Weights of a small GPT-style language model, trained from scratch on English Wikipedia: biases.
Each number is 500 + 25 x the weight over its row's rms, rounded and kept within 0 to 999. Layers, rows and columns count from 0. Numbers have three digits each. The size before them is the row's rms in percent of the matrix's.

# o: layer 7 attention output (transposed), 32x64, rms 0.103, rows 14-31, columns 0-63
# v: layer 7 attention value, 32x64, rms 0.104, rows 15-31, columns 0-63
# up: layer 7 MLP up, 256x64, rms 0.164, rows 0-82, columns 0-63
# down: layer 7 MLP down (transposed), 256x64, rms 0.143, rows 0-81, columns 0-63
o14 107:503481463538502488555442475498536491477528499524500512512517496522483516460491486486439494529459526550512529464465489484493477506486478488498478523513475494499487481489517501523532540524531521
v15 100:469495478497517484505527490472528521502451519488470455539472513514484527523477477513531525465489455475511503508510492516493483511501531504456506521536489501548493500433500521474546532528492521
o15 094:502510526487553484484420499487498492529514451500477466494533476476532490504519524504509492520527529517486505510487513465471514509495522531519507461498536481461538487544529467500496492461483483
v16 088:510483523521492486494463488507509513487450511510493513476511536504510474482529494520486456523478480500488504493518517482525506443437509509531532510483523462472445492454504520553521530518516529
o16 085:491470477518491520514525501499496525533523475486560505518464502515506537505541502494490523480508540511502503502482490505470435524524467507494481478482459534532537492533497490426478489474501500
v17 088:479503496563462515484513492464466486535454502510493513516468521494500485490514492462464488543536531530531506503476520471480484478455455480518517495510514482460514524503475517503558516480505501
o17 085:530529489492546505509525493491518531446544545531520461500500498512529500507482514526466496467475510495462525439531495530486502509504478525488511495485467507502486476501515517488434525466491520
v18 093:449501499482497448501477506497501522520450536486491498507492560478530499515520522493513483534480492482505480516517499476552463492522466527466496501487495500527526536507501523562467482457516507
o18 094:563556499494503502513488493477514535524506436488497507484518502503468484501488500478488513494488533518521520484514447501497543569475530474517476513503472486491490497486475497467509507551469477
v19 112:466500505525501508510497537525479508506481525464479521510485498497497494503517529477510453481469546553503480497544514466539480517546482514472481463478445500493510506484464525478489530556496513
o19 115:533525519506488472487485470477494529525498482506540497470502532487456514507465489526518524515504495484529491476529422528467530493471531479522465522502524496507489520495519438519529509497492463
v20 099:476490507509467534498516510482515496508518487480486464523492519496490507519476520503498520531492507527536527493491529474531490490472556511538490533483513474503488492476452461573467483478527560
o20 106:495508458493537449513508537504434529463537490489556530537492489490524509500522472515492463475512490455511507501511448539495517506498480492490522492494495523516496489502503534476512516509447507
v21 109:517491498463480540497471464538544536474528478509501528505523518496516530509485485549492467511510446483488506491496552488513506485469529490526503518509527469544537455498522537482506530509483498
o21 108:484469486504526486526519564502487494539488478431480514505489499463501516493555518452540509481481518529498493508443490513486477520537536504500497482482498540485480510515475471506476490492527507
v22 102:452496514532463525498472472455472522515481522521507540532481493464508487509480551515488541529496499524526519521467512500523542522531486485497521444497508453477512502472499510516466497530493513
o22 107:526562480480511467516505514516536557462514472471530497479507495493510491530484509496447481466508516468529490459517482524535446491484517529491519512457480504506495511508492508482544519477477504
v23 117:493498510484532465524486501452513477527482509543518510492473488471518500486476448525533536472501467489487494502489463489452499473524499509534555484514493548457508535503527490512474544506480488
o23 128:464511530488507484497465499513526503485505533502464460474541454534505527490523529480488494557494470469500496516508575514532475527484504479472462478508496466511503529516504528464512477495511504
v24 097:470505509483538475500506492469496490494466473534508449513488508517503509511501521485514488560526513473503484505504522491468490533487497524565526583502518474468501480495471492504535493471493463
o24 085:487474516526497514530478512523522459494552542500490527492523453517524491492491448480491476470482475509482476494508505496490500484520444500473510485515514553533537500534517508489441527528490523
v25 085:524512488499548511503485496479481491467558444492472552479493507513467556526516545486522471479495487457471483502507465516468527510507525511460513513490467470513521479505529498494514515498495527
o25 095:459457504482460508474462508536495426501472537531488507511497515508488465501476469520536529530492486517525503496502510487525469475506506502547494496505507521496498504502519494518486441551542499
v26 078:500506493462517454499488491484531513452531492503548498478554449487539489498529535479541511499511476494476434500515513509516495516512492540505519483461491542507492511505516509489465484502475462
o26 081:511520509532493507562492500522522511545481451471431539475516530507448520474468459479482516519484507503503507512488486499506497498492511442508473512523508493511490503494461490489524497542530519
v27 100:509499486473516467508488525500506490488496503505496490453506536493524498477523470465489494502508451484519512495518501527532484416455503466462541469502537497476482498502509553473524549496509499
o27 096:480483521500471534538511474505510516530478498491487496519504477504489528487545486510535517520498546496424506496440527483467489546503504534532451499486474503509534498506506508472477468485525477
v28 109:509500518467479462510468466526552516515493498495514492497502520547510560520493494481479486500494511539481497486488511444482501527542522490502502494533494520571515462489493475521538506508487457
o28 109:534534537491510532468550543513476502538491457473466472466494479461477491531500501495533490467494461497479504554521523511510532500498520464503479488483546513479484505508480513502489462526516493
v29 096:482513492483528465498474502496531518448478474463502483538565484495518477481499519474535504516488480473459465523511499527512482501517507536490477520493489565530483524497541515515493496455475485
o29 098:546480484520502486538465497480515490536501439512451538485503552496471510475485492499469514517493527501520489523467494477490530510476515485525494497507516466488526499488457488488489489559555519
v30 099:498497448513482522477548493493496494480502473469510469498504526537489509510473492515540531513508473498528528508515511489540512485468539535494474526507526455575537463489483500526522485490484527
o30 098:499532500473529484545472527485455488484517477535470517533503509475524497482561493514495485493522505524509535494458475509476516510529499480523542504489514524452450450479511455508493498503484518
v31 096:480498485521472557483518504449484504532493510485493510503451568510472519555489534492466473530492526499531515519502534483494501500513516492515497508501508480466530467478437517531513488507495515
o31 094:499534500497499472498520518517464504448529531514587460509508455476529495512490484532514482450512505489508532456526450512517512500475483514486516507494486507499468494497539483507505504492458503
up0 087:538510489489505420509495526500471526502493484476517466472476505503487483483510436517506522486511546504562495475476495541505470502516527502484516509502509545506453517501510479511504453476518497
down0 093:454455460460475502448523471488524493503480471497490512508517504482472479541504496538488478522521516523513534557488519486483545496530523513485450527530522508531522483506513482475487494470505496
up1 097:517527446494497486493487517500492504516510469474463509489483526529511556511514499481476484463472485554518567493499505468448471487540486524482528500466511482461505501487476485483525517514533502
down1 088:547511476499508537496493483513470443517532489498488471465511500453520510503491502497465505497506547475499533508486526533558536508489507466465493470478477470477494525519468539528524491474522519
up2 103:588511477463526481475526508493538533475524496498504505504541472498462494505489504471519496465559454492495490463478501482501488514514501503532464508499508522538500484515488463484475492523534498
down2 110:493502516504489502525508458435502489530483547481483468490507525505527510480525525511539536494476532477501496497481503482530552475506502482491501531491491473494518412504499535517454509503506484
up3 092:510517455515542514476514529508528512475482515517457458508511537507495463524496456521512521465513486458473508504480500482480489489472461511530500524517534546535495499469499474490506506547496552
down3 088:513499518530517466508470472507503524515502511548517487504508479434515542505472523544449503498498514527494494491502460498505495499502477536488455526511472443481497527507535505513513443498520468
up4 104:505505497535530495500492524534509520506505504463493514497474488460481520514494506499502474512492494497524511409441521509478473455519519475479536507484496508499440526500516484542487544506522521
down4 111:440520533508456480502482482521472524515523540521482467504545530499504484477507506486575506475457490505482483488495536511508484477512510478536496513506479498516496431506488510490530479498509533
up5 102:498546460503525469482479509521505494480531490502507489507551423496495501505543469509501536454515482494493507510504514516537477493507437524488517487500507492506520528492501528447501525505502446
down5 097:448473542452464531545542473508487509507462497483501513509524538457498472494498492501547513502499487515512522462476518522460507489509486488484513508520468453547485479522503498512538496491485527
up6 082:499517502480550523502458537510499497509472518479481517499488498481511500509510492508511507478485522545537523476512515492456435518499492541523533467470468523462485477497535530519506477486505431
down6 078:510530534488504510482503473512533486530503498476459499488526510548478539502455472507523461529497540510499497463424493526529513500534505487492466501542511501467522479497502445521496503509496482
up7 104:525514484500532480505494507510512508500512481475502518458463528504490536554514514531453488553532491539491563506490467470488486499482494508515474501484489505467483483538489474502434469473501505
down7 102:483508483475501516530483482465495535479448500504478496547505478527485529491543476494483517522488479535496490499502534503547469523482509538514469532488565492548503494501503491486474507458454494
up8 084:503506485488538505507498546497467531512528484473464540457537538473498529475468493512503498526541509538467533497485484513503524483496475468493498517476491489509449533483509470539473486508556505
down8 091:492488524464476547513498543524493453456499535532472470492534485515528478549505520516498500479459476474535460514522482508520477503496472498530521513549509494520527487494476486462501483505464480
up9 110:516490466504520534460506502498455526495548535460457494496485513524465535511468474483524470499505473473536527469488502522512504491477503528504512498462464536494514522501491472522483482561519469
down9 099:480508525517474496521528465485502474470545492451499512487494470483564490482513497513467491537452483539526521502512489524495509529529505494472512520507469534512566467504504525503489470473490474
up10 111:503502480499537503491473506522563516493470495436507471487504490536487516493478538469511509474503526518480479515532483489551468519477483509487511534500524532512467531472484502505443488530535476
down10 120:516501495468461489474460510519525511497487455482513512538511515508542536501474454485527542489521466489494495496492475507473509452482483499511460522530525518474509498477524471548495548485502546
up11 088:490512469506536478494473549505510499524505477514530480503492487504473516536527540485490484458492521486480494494501524436522450476545484508495544499508553552503500507535466477475505507492472495
down11 070:451524490527489557484528533493467520485492510537473555482493499524503481490522533484561488487509467470489485465492476491517494504529489529481469485491474448480548512477506505499504518525506481
up12 113:502511498539516510457516541532502470447484490472495524460528501533486522494513478525518529498514487552495534452504465469463503482493510531534521454524520491525486477522537491474483483504506501
down12 124:546479504527488502476552513523486480469488489458497518512518466463489535499531463507437500512502508531505490483531505538474537527511441523487526510526512493499488502457503502501480533489510460
up13 096:504504498556543494489426495502534487503480505528498527484483472472439516523517505536473532500508528530470509502463469497528482457478445507479507503493518488528471500516514492498489505533514499
down13 098:510470545487445473482486470493504491482510519514542483540485507528505519484512511478494490530547472489537492466516484495506546532505512476489452488473536512446494497517493514499506471563486493
up14 114:473525496499497523480518479494515516478500490496442470481534495476488519508480472536493541463500461492501495500489502468502510505540495565528578478492544516523504527480497506492480508517512452
down14 108:469486479492525566487455506490524511485533533516485494460546519452463505515527535531493491497475531492483499511468483468469514473517504481514490508503523509537457536498517503514499518450524503
up15 090:494496521536530478491491512467517518485496536517449482484500549553469537510462492513459524545491520559491488467509482505508506468457501480508534472496499510469490508483519490509499479510549488
down15 092:500501517525457484490482516486483483523477516486493466491491498456520530517521532444541467503525496508518493433472514503481509537515509501515502549462551539485492469507501530531489486518466495
up16 101:581514462571521498498490481511530506494524492468456508501500508509477522493524527480459503543521510534494512491462489484512518474509500458492482481484479519508432501511514506484492509490479485
down16 099:456443512474519481492528506474470475499488526521506488492469496500510516502507525471544485510484549470514468493488483560525496496511505550479468516503485462457516518529473499501506509537541529
up17 089:496504496519511524480480521523518482511512473480448520425502511487491565505506455495475529478487486550496507511502529436491481499512513504522519489510560494479488493514502514466489544517503499
down17 078:497446490497466516490502472468507460515506555523527508495465489500497520521513500537456494500512473523521488473532517540500488479492538481484534496460480504500515515455474519565504523495496542
up18 095:479510482517478533482498486500529502524481512475467486488497504479513514489472529549462525543539441503479521486502438537493477493528474545525534500507500475489497529470474509496458519475520505
down18 087:519490498527531499486503474524457508518539491495494523508490430525469516495500500525496496517463502466534527505516529485493439515521536456494529512473513523498483474526459516457482531509463512
up19 100:535529479574511516495500500517514536493511488424454494486491525528499495473527466509495491495492517486495553522517502490522511443501486487456508508460480495498459502486528498485513479493480476
down19 100:502537556523486502486476490489497485512486530533483538531482516523514499510503507528525494477484525493479505450484540505485468467479536464495501494473536509510500458535477459520479536442528512
up20 105:507508470498533513504489552535464511481500506514527482502489476494492503503501445558509487482521465475498540480490503508531493478490479545511517483500528579503477505533502487470454470505487526
down20 101:533531490535500486499483562550462472446534513469484476535505498511500504484492497529509487444527508488512508507520498458495454506504476461488525482469512528478514494501507507507468548474511510
up21 108:488509462498513521484507522502529517509491531506492463473488487540470522503479522533512536490482536521526502462491479523500503499490469485495545500508503554505488505424477473457460456538507502
down21 105:465515450517483495544471481562473465530469529491481489548469514504479520492504504487549499494514507460471469494503505491499540525466498533501493461524525492497473479522532472521500501494495535
up22 106:512532474553495507492476514524509497427510453468518519486505531516488524482506490509491495488517501526479526483533487504500520488524522482510516488486567470483510473476513494427475505539511516
down22 112:464526476522485517524481449508506516493536472512511479501523519533505459497455500516511476511535485479482498479487488502462500458529518456551494485534541519492484471510479543485469502502552517
up23 111:506504483489500510498489532525529563467517514521489486460507487503481521539461478520479495477524494472533529499499482480507515457496514525500525492465484535538464512471463504460490489567485528
down23 100:516538452454530530492486462515504477517524422526517510504500487489531473492520456496482519494476476518474555508532500460488501481531494521460500471491518520487498534525489528501516501491502494
up24 107:477516478497543500494513557549494510493496513456518504530535478479482489520500462512513477447539517485495535462468498519491488470491492503521533516487494534503443501526543478459511515486484489
down24 115:476555466472501493470497513507514518497512488540488514485472519518484517517475554485501476440498481499537480518513481477467539536507554523512509496525480532513466518492470458526474512468503511
up25 104:498509517495516492468458552477520517497434508471482534467511536512444502518475491491521520532520509545520497469489515505493479500462508507531494510478521538522508470490497519549485473533477517
down25 098:517525514509509475460495521519506457462469524489557545547445461525522478531517485487507496519451502480505490496512485494513508503485514535459520497518503468530451494475488487529493486509519523
up26 110:503550501503500496512500442473535514487511493512503496457514515503494496526494495454499530498525470494501499478459474477500480520491460519533520492471510515472482554471534500519473526533561455
down26 114:507504475490493498553529469455534494498531485527482471519459498486483476512532469531533537481494469528464539467495515502466480473535466525524487514519486454509519524468524509527501529493495494
up27 105:554507482501494510497499470539504494489532498500492479516488471536495487437439523507486531465525494530513491508503485480503496519491496534546500527484503510532490559511459473494497475480562500
down27 093:514523535538517445553484514489506467484537544497524497530478493483542519464461469496482516507520482485492503484529505503449511476505524483495508470441519507460508511543507512493500528478504486
up28 094:506544515493527499477487555534480490504509508515495475460477469457506525528539477536477504469506482503531502471506519497495474501521477583499518526475492529450479514521493502476482491468507492
down28 097:533495514479458505529522480522511515461511453447464552494512469524552478455474500495554511512483532530468478497503529465500508480507485505482498501503529499494506524509549476500524496485495490
up29 095:500510463520497522465505542522490497458494482470500568503516486513470502460475518553463490506524466551533526471508498504449486519493484533484500536511514480487506517504503518472497511493537530
down29 095:525462471518495514495532504501515471503497539540499490474524502469522490520553489497451460516473464507470475541533492547500487534461531481471534503507496495506498502534460481520537482478495508
up30 110:525535457537489519501478505532515495484521504467488498504512500509498527495520469526507518435500532500562478487496456534521452450470521480485527468510493514494454492483486491501473529493476511
down30 121:504500524529523520511479488541518496502520552517547471506495484461493465470476514544512500506476517485520462472432502545498513487486503509469482505488507502510541505466521507483440470517518499
up31 082:510505461511527477493478509510517504484454529472515501506484521539504486480509485463547513432490543496563518470503487470500484445504514497522515505479502557478522500492489510537487476528495508
down31 066:464506504506494489496471493561505530483486502491522512497501487485518534468509448543556506538530494524511473491482481507476487557531468517483502483502452468536466494524497503487530515497494456
up32 107:515524492513539506480486508503527526487520504503512483500487500504421518497470490479484531497515523521532557469471499489466476441494466487509533492477523505505488523482520505454452479501547511
down32 124:527537443495469522494469512531523500483461486469458513476529501488511518488488465539490496515508487490485483501495493465543457507451513532506540452514485507542530523512504490511509534501532479
up33 085:530508505495509488487472518567459486488494521520507513494482514504507524480479505553493480477497499470524510459496530492492498496443469534499543527491513474494520473503447470487499490518573503
down33 085:459425512545465530516520529462491528536470470544508523487489483489505518515512470493476530513479479499461469531544484506494522509512470475499509504491500501500517519488488560494499521472482506
up34 090:527505466486556501500487507516479468534538484524461539482462478523461541490486497544497511540491510529500502477465494521472499471510501529499518490478529521551517518472501487510491496440519501
down34 094:488509502468501471496466462554497477513492470501519434479551482508515541532511463501527484535483526502548500541511475532493490509499513489522478533477492498490473458485486526469517496507502532
up35 092:503501480508496474524500522491534515453453481482521507515482522564501525513521475539492534520509505538497510469479510441467507469519488515495492491478533542441517509528477492524525512508492472
down35 093:492484540505454488523533511523502465499505540505510480503511507488500496542489505425518554505483456544536492517528521489474491490479491486527524460493504473522522493471498511533496499454465488
up36 123:507507475517527504456490527514479496496557494500468520485502470496432517513469513523499503494529511483488499489509514491475503497487468550528497522489511502501553487440494476442520496542540511
down36 121:488530522529467498496482497505559496487516529446469495534487491501499499529461486530528443476487502472535545486489498542458497482485504532505497473481524520511488492491498470469527496556502492
up37 089:479525487544501510466493479475511493495519521459435466483512562473452563517521496531501495498478503466520508490532513469533519468506504491497534526490527482472474502487491493495497511532509483
down37 104:457489501473486505539504452518543463557471518493480495517501531467455513495479503493567502525496496492504483492531498462474501501539507482466471475489499502539488515521503500557481492517487505
up38 096:493520469513521519479504513496530551480518464486489503495460518517488512532496508491494473448514537487470535494473508492511485494507515510495506519470560535490484522491472455450482525520529563
down38 099:495551489519550483504481547484479542476450514483508527492487504484492537500454456515508454465532550512544497489477496506446516480500478491486479531493482513517491507496505499518476512526477505
up39 096:569505490493486486515504504490524504519477496499481518532525458529472526477495510482527525529508533520516515446465481478489488438464461483486476501526506522499527517504472469516443518505522497
down39 092:490558516494518447480478501524527504505513485463514475455474501467521513488542542524487532490468454516455500541514507551465484474520505481504502516470494518516520501483498542498471516510491491
up40 111:462512503504485487507504522489517558495466495489454522512482506495499536494487486536501518491501504530533528463461461525500461499512481534504530547442517498491476563465504534522500493478507493
down40 113:473499516492517492491503486472499474539539546499519479521508505536519564460480480531551453501497497473497503525472442502479529513491494471497441510492526515527486496526488512512477524480491491
up41 106:513534485542509482502515485540530493454446480485485510481527523467471511520559463527499531529502463519532488479517487492500471504500495504478517457506487514477523502500466488484487547539533476
down41 099:479464517520531499486542496497512455547448492506483506552517512476508455510546513485488510468492481466503497471520507511510478480508490496474548490530526500524538487473442508476490529510486520
up42 108:538516523481577541474467485497499514494542499495494479518494493489498493518462497501463484478502489474494511490465508479534511517485486486569546502516510513515515503550493489459494500508543461
down42 111:482493499509483475503509493466536522517537424490475509518510519452493484494544534514503459492474476506509491487442519487509557530508475475513502554475501500494508496540510519503519492492529477
up43 095:501528490519503533464464467485484500501537504501457469495472520496489490453506495504491515491513501504503503503484511493482472538497533506568521499504518502528443545478490426523528520504530475
down43 094:494499481463479491515514525462488526505523515500486506490525481485515539507439505556504466496538516493472513516537521516513490484489481516471521456502459474453495515489489530524503564485460505
up44 101:483515486500569506486486542562487506526463529507542471471485496504481523497525490488495500492532523490528525496518471491493448486495483537464518482481449523490459499489515486461499504505459498
down44 091:508507520499436485519493510451475511522500482463457507527523479522483455482530518560515509483486490499482514493496546461511508458501493504530483490529514488471524509496472546532537465514499500
up45 107:544495496526525530518479528541528486483507437461533473518463523525480527477481500489503470515549531503489531509510529479478510503490496492489505515506522519437509501526450520468481515474512499
down45 105:452548476483494497515495433462510506491506505518470518497535496483501496501455510533465509479502512548477496475495484499494499488490547534523470491479537546528501502503481499536553501517462498
up46 089:523528492517500488468465480434510513495513498478490468505496541515492507476521536504459485533540493484481494544519514519497498500524483493520541515490504501497425498511463478498509462511536448
down46 087:500516477463469488536557492539538434484507487436478507508500487562477511483502483543500496508497498490518478457489535476490483515488519521529487498538494489499543518494527505500481511502486500
up47 096:518510512514526509509460479510533537484483480491507478523516486505470497513494488458507554535508527504482495478458469509495517502491448463496499464498502542510512511484502481475497514598521492
down47 088:445561496445529500500540511467536510510484471476520491502492491448551492517546491501489536502480515513453503470501508511482505524549488498485490520517503512487518485512460466487511483506488510
up48 090:517550497503498514517521541499513521429484482452510481497505474503521500536523485551499479481497494482520478497548520487525469510512484515514496533453491513470474475519528513473459481467469482
down48 093:510562495524509459508519529474521503502463483448499496516518494476518457522494512495486515501527476481536492455464519490522457500471514539516503520472446512504502510529522515487514491550485463
up49 109:499514513534489480500503505573540523477491471479460543495477513458490504485462509491493497491513525508484518490448514453488477483481511512507527527496499478498476563514541500502459547501498509
down49 106:478518539513473477520488518494570530472471492499503515509516470513510507498509486489433499441458502466513490522509501550457518500503515505489505511545481462484505532525487469484536512507509504
up50 105:514517519524495491538525529509543506491466472464521496499506495499503539479458467509522496490560541510519470466454494460480462482480435530527510501489511475511526499505471489511491504494523528
down50 107:474552519470490491499516489531478556500521504496497452504521534520484491503431534500563496505536494517501522499519547517510520483482485503468480490478520501477499482514474477509476492498450469
up51 110:526522469487485496498480478510517497500563518476490520506494489564482553481475448487506511529513519520515536470470471505450503511478508484485475496497518525530467508501463488524442518484512503
down51 103:521569509524498487483521485477506470518485451475496443515523535527502497521450484497542488529509505476480477477525498506492532502482474494520494525485460517500537505522466503467454537506512508
up52 102:482531483536493533481480496505517507514546510454465511524495526553495518501479495501489451524549515497513514493457489477497511491458475472508522504465531478453536482459486492490483537490531517
down52 103:438494552504459479447497503472527470504531497502509495512506543537539469508464517459484488509486469518512525506500476498495461524529521429500517507503514498502477514507531513498497490511532482
up53 124:541511483487500458513469478532504533478520505478458469467488534487476572493480480537487533484490503518478516526474487516538523484485462557515527498479505508491508509479486456491500512526529501
down53 130:514528518525500487489473515469482473500529485535513501445512511479510497468508508453467516522507481469462515577534494504542453513512487534491497499500523482490497526497473540477468486506541491
up54 095:496524489537526510488422499504475473482510504474459475471517518514496503518535519543487508457475478481517488527518502470484508478478501556538516563473499516513521505513467512491515487502529512
down54 092:485450528488463464534526509516477503561498487481536430493471503513514501524509513459479531530509480524510481497537500536493516480456498503514473529519472462519481474511490511520512497495534502
up55 102:493506505492501527481434507471498544494468505486485498509506470479455540514464520504509490487478519499530522505453538515482534515508490524532566490499567497507476525484477527493478509486509521
down55 106:450501505503516477496480511563489470455469498513467482482511548533560511481510485496501485496470530510499522545539449469485516487507504495504485503507524512515506487481450517518495526518510456
up56 100:506509466506537478485501510492543502480505489457502491484508486512518491521493491521497520504489461572492491486483469524500516509506483515511538443490536541523498492432513484466492469562512496
down56 103:469510493508493501470535502526489518513482486518493503485511478496513539502475432498472503543506488452469492505467503511503519561485505551474511502471494536522481482559481505518558517487484501
up57 096:519526459509480474486436487493512538495518520493487503471496505482489525516506485510489551491509523528481515508521488480522478459532491456456458511494473565524474516488531529536467489505502509
down57 099:525515471515503534499508513462477442526499493533520475517548515471485472477521530495463461496500547470518523518505514517498518455506494538502507514517553469490499513494477516486449495501478459
up58 095:479518487564503486500455490495530512517473482491494464511486518544468529512485526498489507548524568517487497478472452514510511518511471530532511474513511514480524492468476477503453484473479489
down58 095:494507501487524509504479508500475517518500508467523491516536444490508506512469519465524485477498552510473472521483466520487564491509508477483485458490539547450499502494474463549534486501522509
up59 080:451518495491547525477475483464487510500498510508512496466483499472493522537526492492509556461474523512478525491522518488529466486522476524500497485463566510512484525448519522476466518531494488
down59 082:477478548472481497469512518478497489537494489546482467443475526506539504517602489471494505530451497515498494497508486514487502529514515521494471512498513486505526500524485495489514518468506490
up60 098:509527453506501533496509553499495551441505495514485491515522509501490496492497494491488490460517527503557524477477468531473485501508480472515493480498532524494498447534492517481514457450481535
down60 098:447534535500517500505510511460523490520448539543495506477495465497478532518463522496565484503472494511477507476498502523511518494506471492497456486516476518541515478490494452524536503463509506
up61 095:484523485536490518482532490501474539466516530494493442482487508524472498499515433528501484496517487466504530490508503486523522477446417492502501533502529537503506511502477501488524533511500502
down61 085:504502485501518551477486547491523537467482462498468511533487480449503527464509527469516486526510525538516445563498519488496480498486511552475477502523513497462484508487490493472490510479513496
up62 094:494517487537565463526482526540486512476511485499488466528495507482497485471519478536474472434504498509534476492510475523540488493542491528495550485504505515495494518534513523468467510465486498
down62 098:516504481520500507526452475520470505476493518468507516496500468491450502487472524528464484483505520471469566489456522480519494514504510497547486531536504505475479513501482485531522552557500501
up63 103:496518475510531483504474484533498513461535484491473469471516530507490537496488497533489485531532524455495493476471460499502517469473439538490482521504517474557547502523478512494492475466523495
down63 105:491508511459514518515465514466499518476460485517498517517478490496457514508494486502506551499502489482488502529513438521533491507536497544496518517522511441519461458530525487525494493444481528
up64 119:511517476483513472505507516525494520493561448458464499490476513512496548503449460563509521492501525508515519476447526505514504478503495522493550475470541487518516509482492480499493478515507512
down64 125:520500510453467414538539504480481470524507459483486484495521472498477484457466506504493519516531505513490474476492558532523492497504508530499521504492529546526503506486515478503535497483484493
up65 109:523510472501497538481488538496509491487514519449455539474533476510445519456547503481482530512531464529513504495485480470495493479522486516456513495500448513538485533494498508509481505538509515
down65 114:507496485524488522501533509528507527498489477475526442516539473479488554508537515514530464539546511472515467476435511494504505519511457521478464490498457481511485480508490507509480520525484498
up66 104:519523478515537461503512479539495510479542479494488500478485455491505533462509507531505529493518497460509478498509438476511522456537475552544503497488490506500475521504568481482487506501490496
down66 111:513472518534495510522512553483506496505477527494502489527494483492507456535507503483523526503477491502488521452511473518478497551470459530487530519501510498541464513501554438475499492513452476
up67 109:511532480504498514471505502569481543517526506471489503489476490509523493509474450508492505509552506510527510446440465528481491495524491513477542471474482462512497508471469517503492500482538516
down67 109:516502512489475510436534529484523540569491479480474501474501477472488465486499510463496483472499538494486519508510470550513482474518525495461502547524507505539516512501445510492508510505519493
up68 098:532526450508486537485500502514510498458499430488487512518513483488505497482521493488480497515560449546492507496442529517497452496505518513496497484518508501464535511530496514478455495499519532
down68 104:512506516559503513503498468463483484516475496518504513546508474498459517568504501505503481520493486488493482528528512479505517543545486469500494443481455531476470469504474532510501503469528478
up69 117:535496492544541489488485495506520507465507499509490493500449518523467501493500506503519555483551479548521505490484522474532479505506482536532525512452505528493471508480496485452438487496532508
down69 111:492372509517542465497462499497481500468530491531505514493517567494486498479511515507486535493529503510526528504508520506493510517496491509502492485472487499489477491496477497487488503511540500
up70 104:498514490504498460527489501493553532459496500438463463511530520521509506508507523503533533509505498505543519474478476469518514452498517457513500470494476534476468500528465517474480531519500468
down70 110:561525504502503456487533498484481515521479503530536521436473518508547499507485493498472516490485485517493474511508529497515443506484463457489474504502508470476511462517498531552502529511523519
up71 101:528526490482493485515460508555526485529534474521494467496476491520486538511504514502510519499520499510534489495459465474518476486500490545469558544470487489518500516497501502483465553457481465
down71 093:476509496467484519481511479524506516493472487462523540527502528477535496503494474517489500500526529486506477465470518518558523548495481493478512473497481485505472507480468582537507489499502449
up72 108:498518465541491538494481521510506498457489471475508462492480497522503513481452495529505523509514509512476548488545481441459509476509495497537522504512549488489457488489529467469527539494510508
down72 109:511533447485541518490491494557459496515472492507463468499537464513494432507500477516516529529505504532510495495505494523472519496497494471542515503533491463492466528516504462481521509473484527
up73 089:495529497512505505471516518542500504467527501515468490467490532474510514499534513552499509471531470498476488496457518492506507508447442479497489554449479475507530539510485521451494489488486512
down73 077:503423500439497533494542499493469528483467526501533526532514484504488461503492462489469488533485476463497501491498510498496499495509505468532530493498508528548467502524526524533537488511483514
up74 104:520539427512526476471505512535471546480492490469473522529489486527480513480492482503457519460551457514518491507513495460522497505511472481478530496472496502508498533462497502472485531511519479
down74 122:511590465494522520469465523530508528489514485491481476482501489517510496530491481512477476487502494481466519505519484512527504471485469519506502509488555516474549546515505519476473465500499453
up75 099:545496483519476519503469507523541509477515507537479512457516473479448561499501515482483526484489485547478525481463492458540511479502486511494492507531507541529464498538508497484462498521504520
down75 100:474475519479508502495473532462529485519490477519527520541516502464510475480541497488500494522542460506483455458480519499443546541516524493526525509488510484518479532508521491498513490449532492
up76 102:520501493505553528486480547541500520504495466460469536465529538563481494475525463507443488500494482544521546501491488485473519482464512486477494510517530502506501470499497501484489511521503494
down76 091:497486456488484482467532461546527479526485508488510484526491477508518495527497523539485553488465511484528508482523461529507487478482468526516511494533442494512534511504475449554491501505502504
up77 106:506498511479534507507501507465502521499527457505479501465469535518485495483510491492473482495530497533535549516477489474526511522486512544548527502511528453456498560518485514503469445488517519
down77 107:509433502488501515532482522540497476505480513506512514503553467505539510478516537465498487502474528446482510535530467484503507497495518492460471505447478524513490511517532473509471522501484542
up78 103:509511494518520533461522522555502526497478521478512509478522472497451503512519483459496509456494518538516517481506485459477482460491488512475472536504516531461473470507496481536503554534527509
down78 096:449541484515514481509427486531510468473539489504479522512523519517521490486485483488549510519505501498501481468535487507494528502527494525506499490529464541491529530456500490489457449491498524
up79 104:535504479500548482509500498545500528461505504521470493494480488512499530515506486538471495453486528516498533488493491516520481468431482509505505490487569519429511491494521505519506507489513538
down79 105:511503522540490485504496496480520504533476511469476515507550468537558515521490477477511523496444486521479532522510492486506467528516481507546494507477503483495470527510470509464452516486531447
up80 094:507492478522533456518430529479517493480478507534462489519496540487479501489500457521502512449492496506505510503497489475486481443533521526532541523487529529502466544471510524511502493496479489
down80 091:534472506500466515508493538548488468543519440466535448490461508510521474515516490480475481511512489532485521530491516556523471504509499503486498535486482523448506484493488507483483531482520496
up81 095:468516445497562492497464537549508489546496491471505543488487533524481518536536477526508460500510540503519494481521497462494487508505485533515511500490502494510537477473463462471494522495498490
down81 094:508525513529491494511491510464475520486549518487458514504479469513548448510470491487495536532489509447460515491509488545474519482519530529515456494534462483473501524527473508491481501538490502
up82 090:526512444544484524495499490514477505486534498493440483503537485506460530507465495505457510471508497501504510538495491541503527476506481490516503479490498501499512516505460516472444503491505580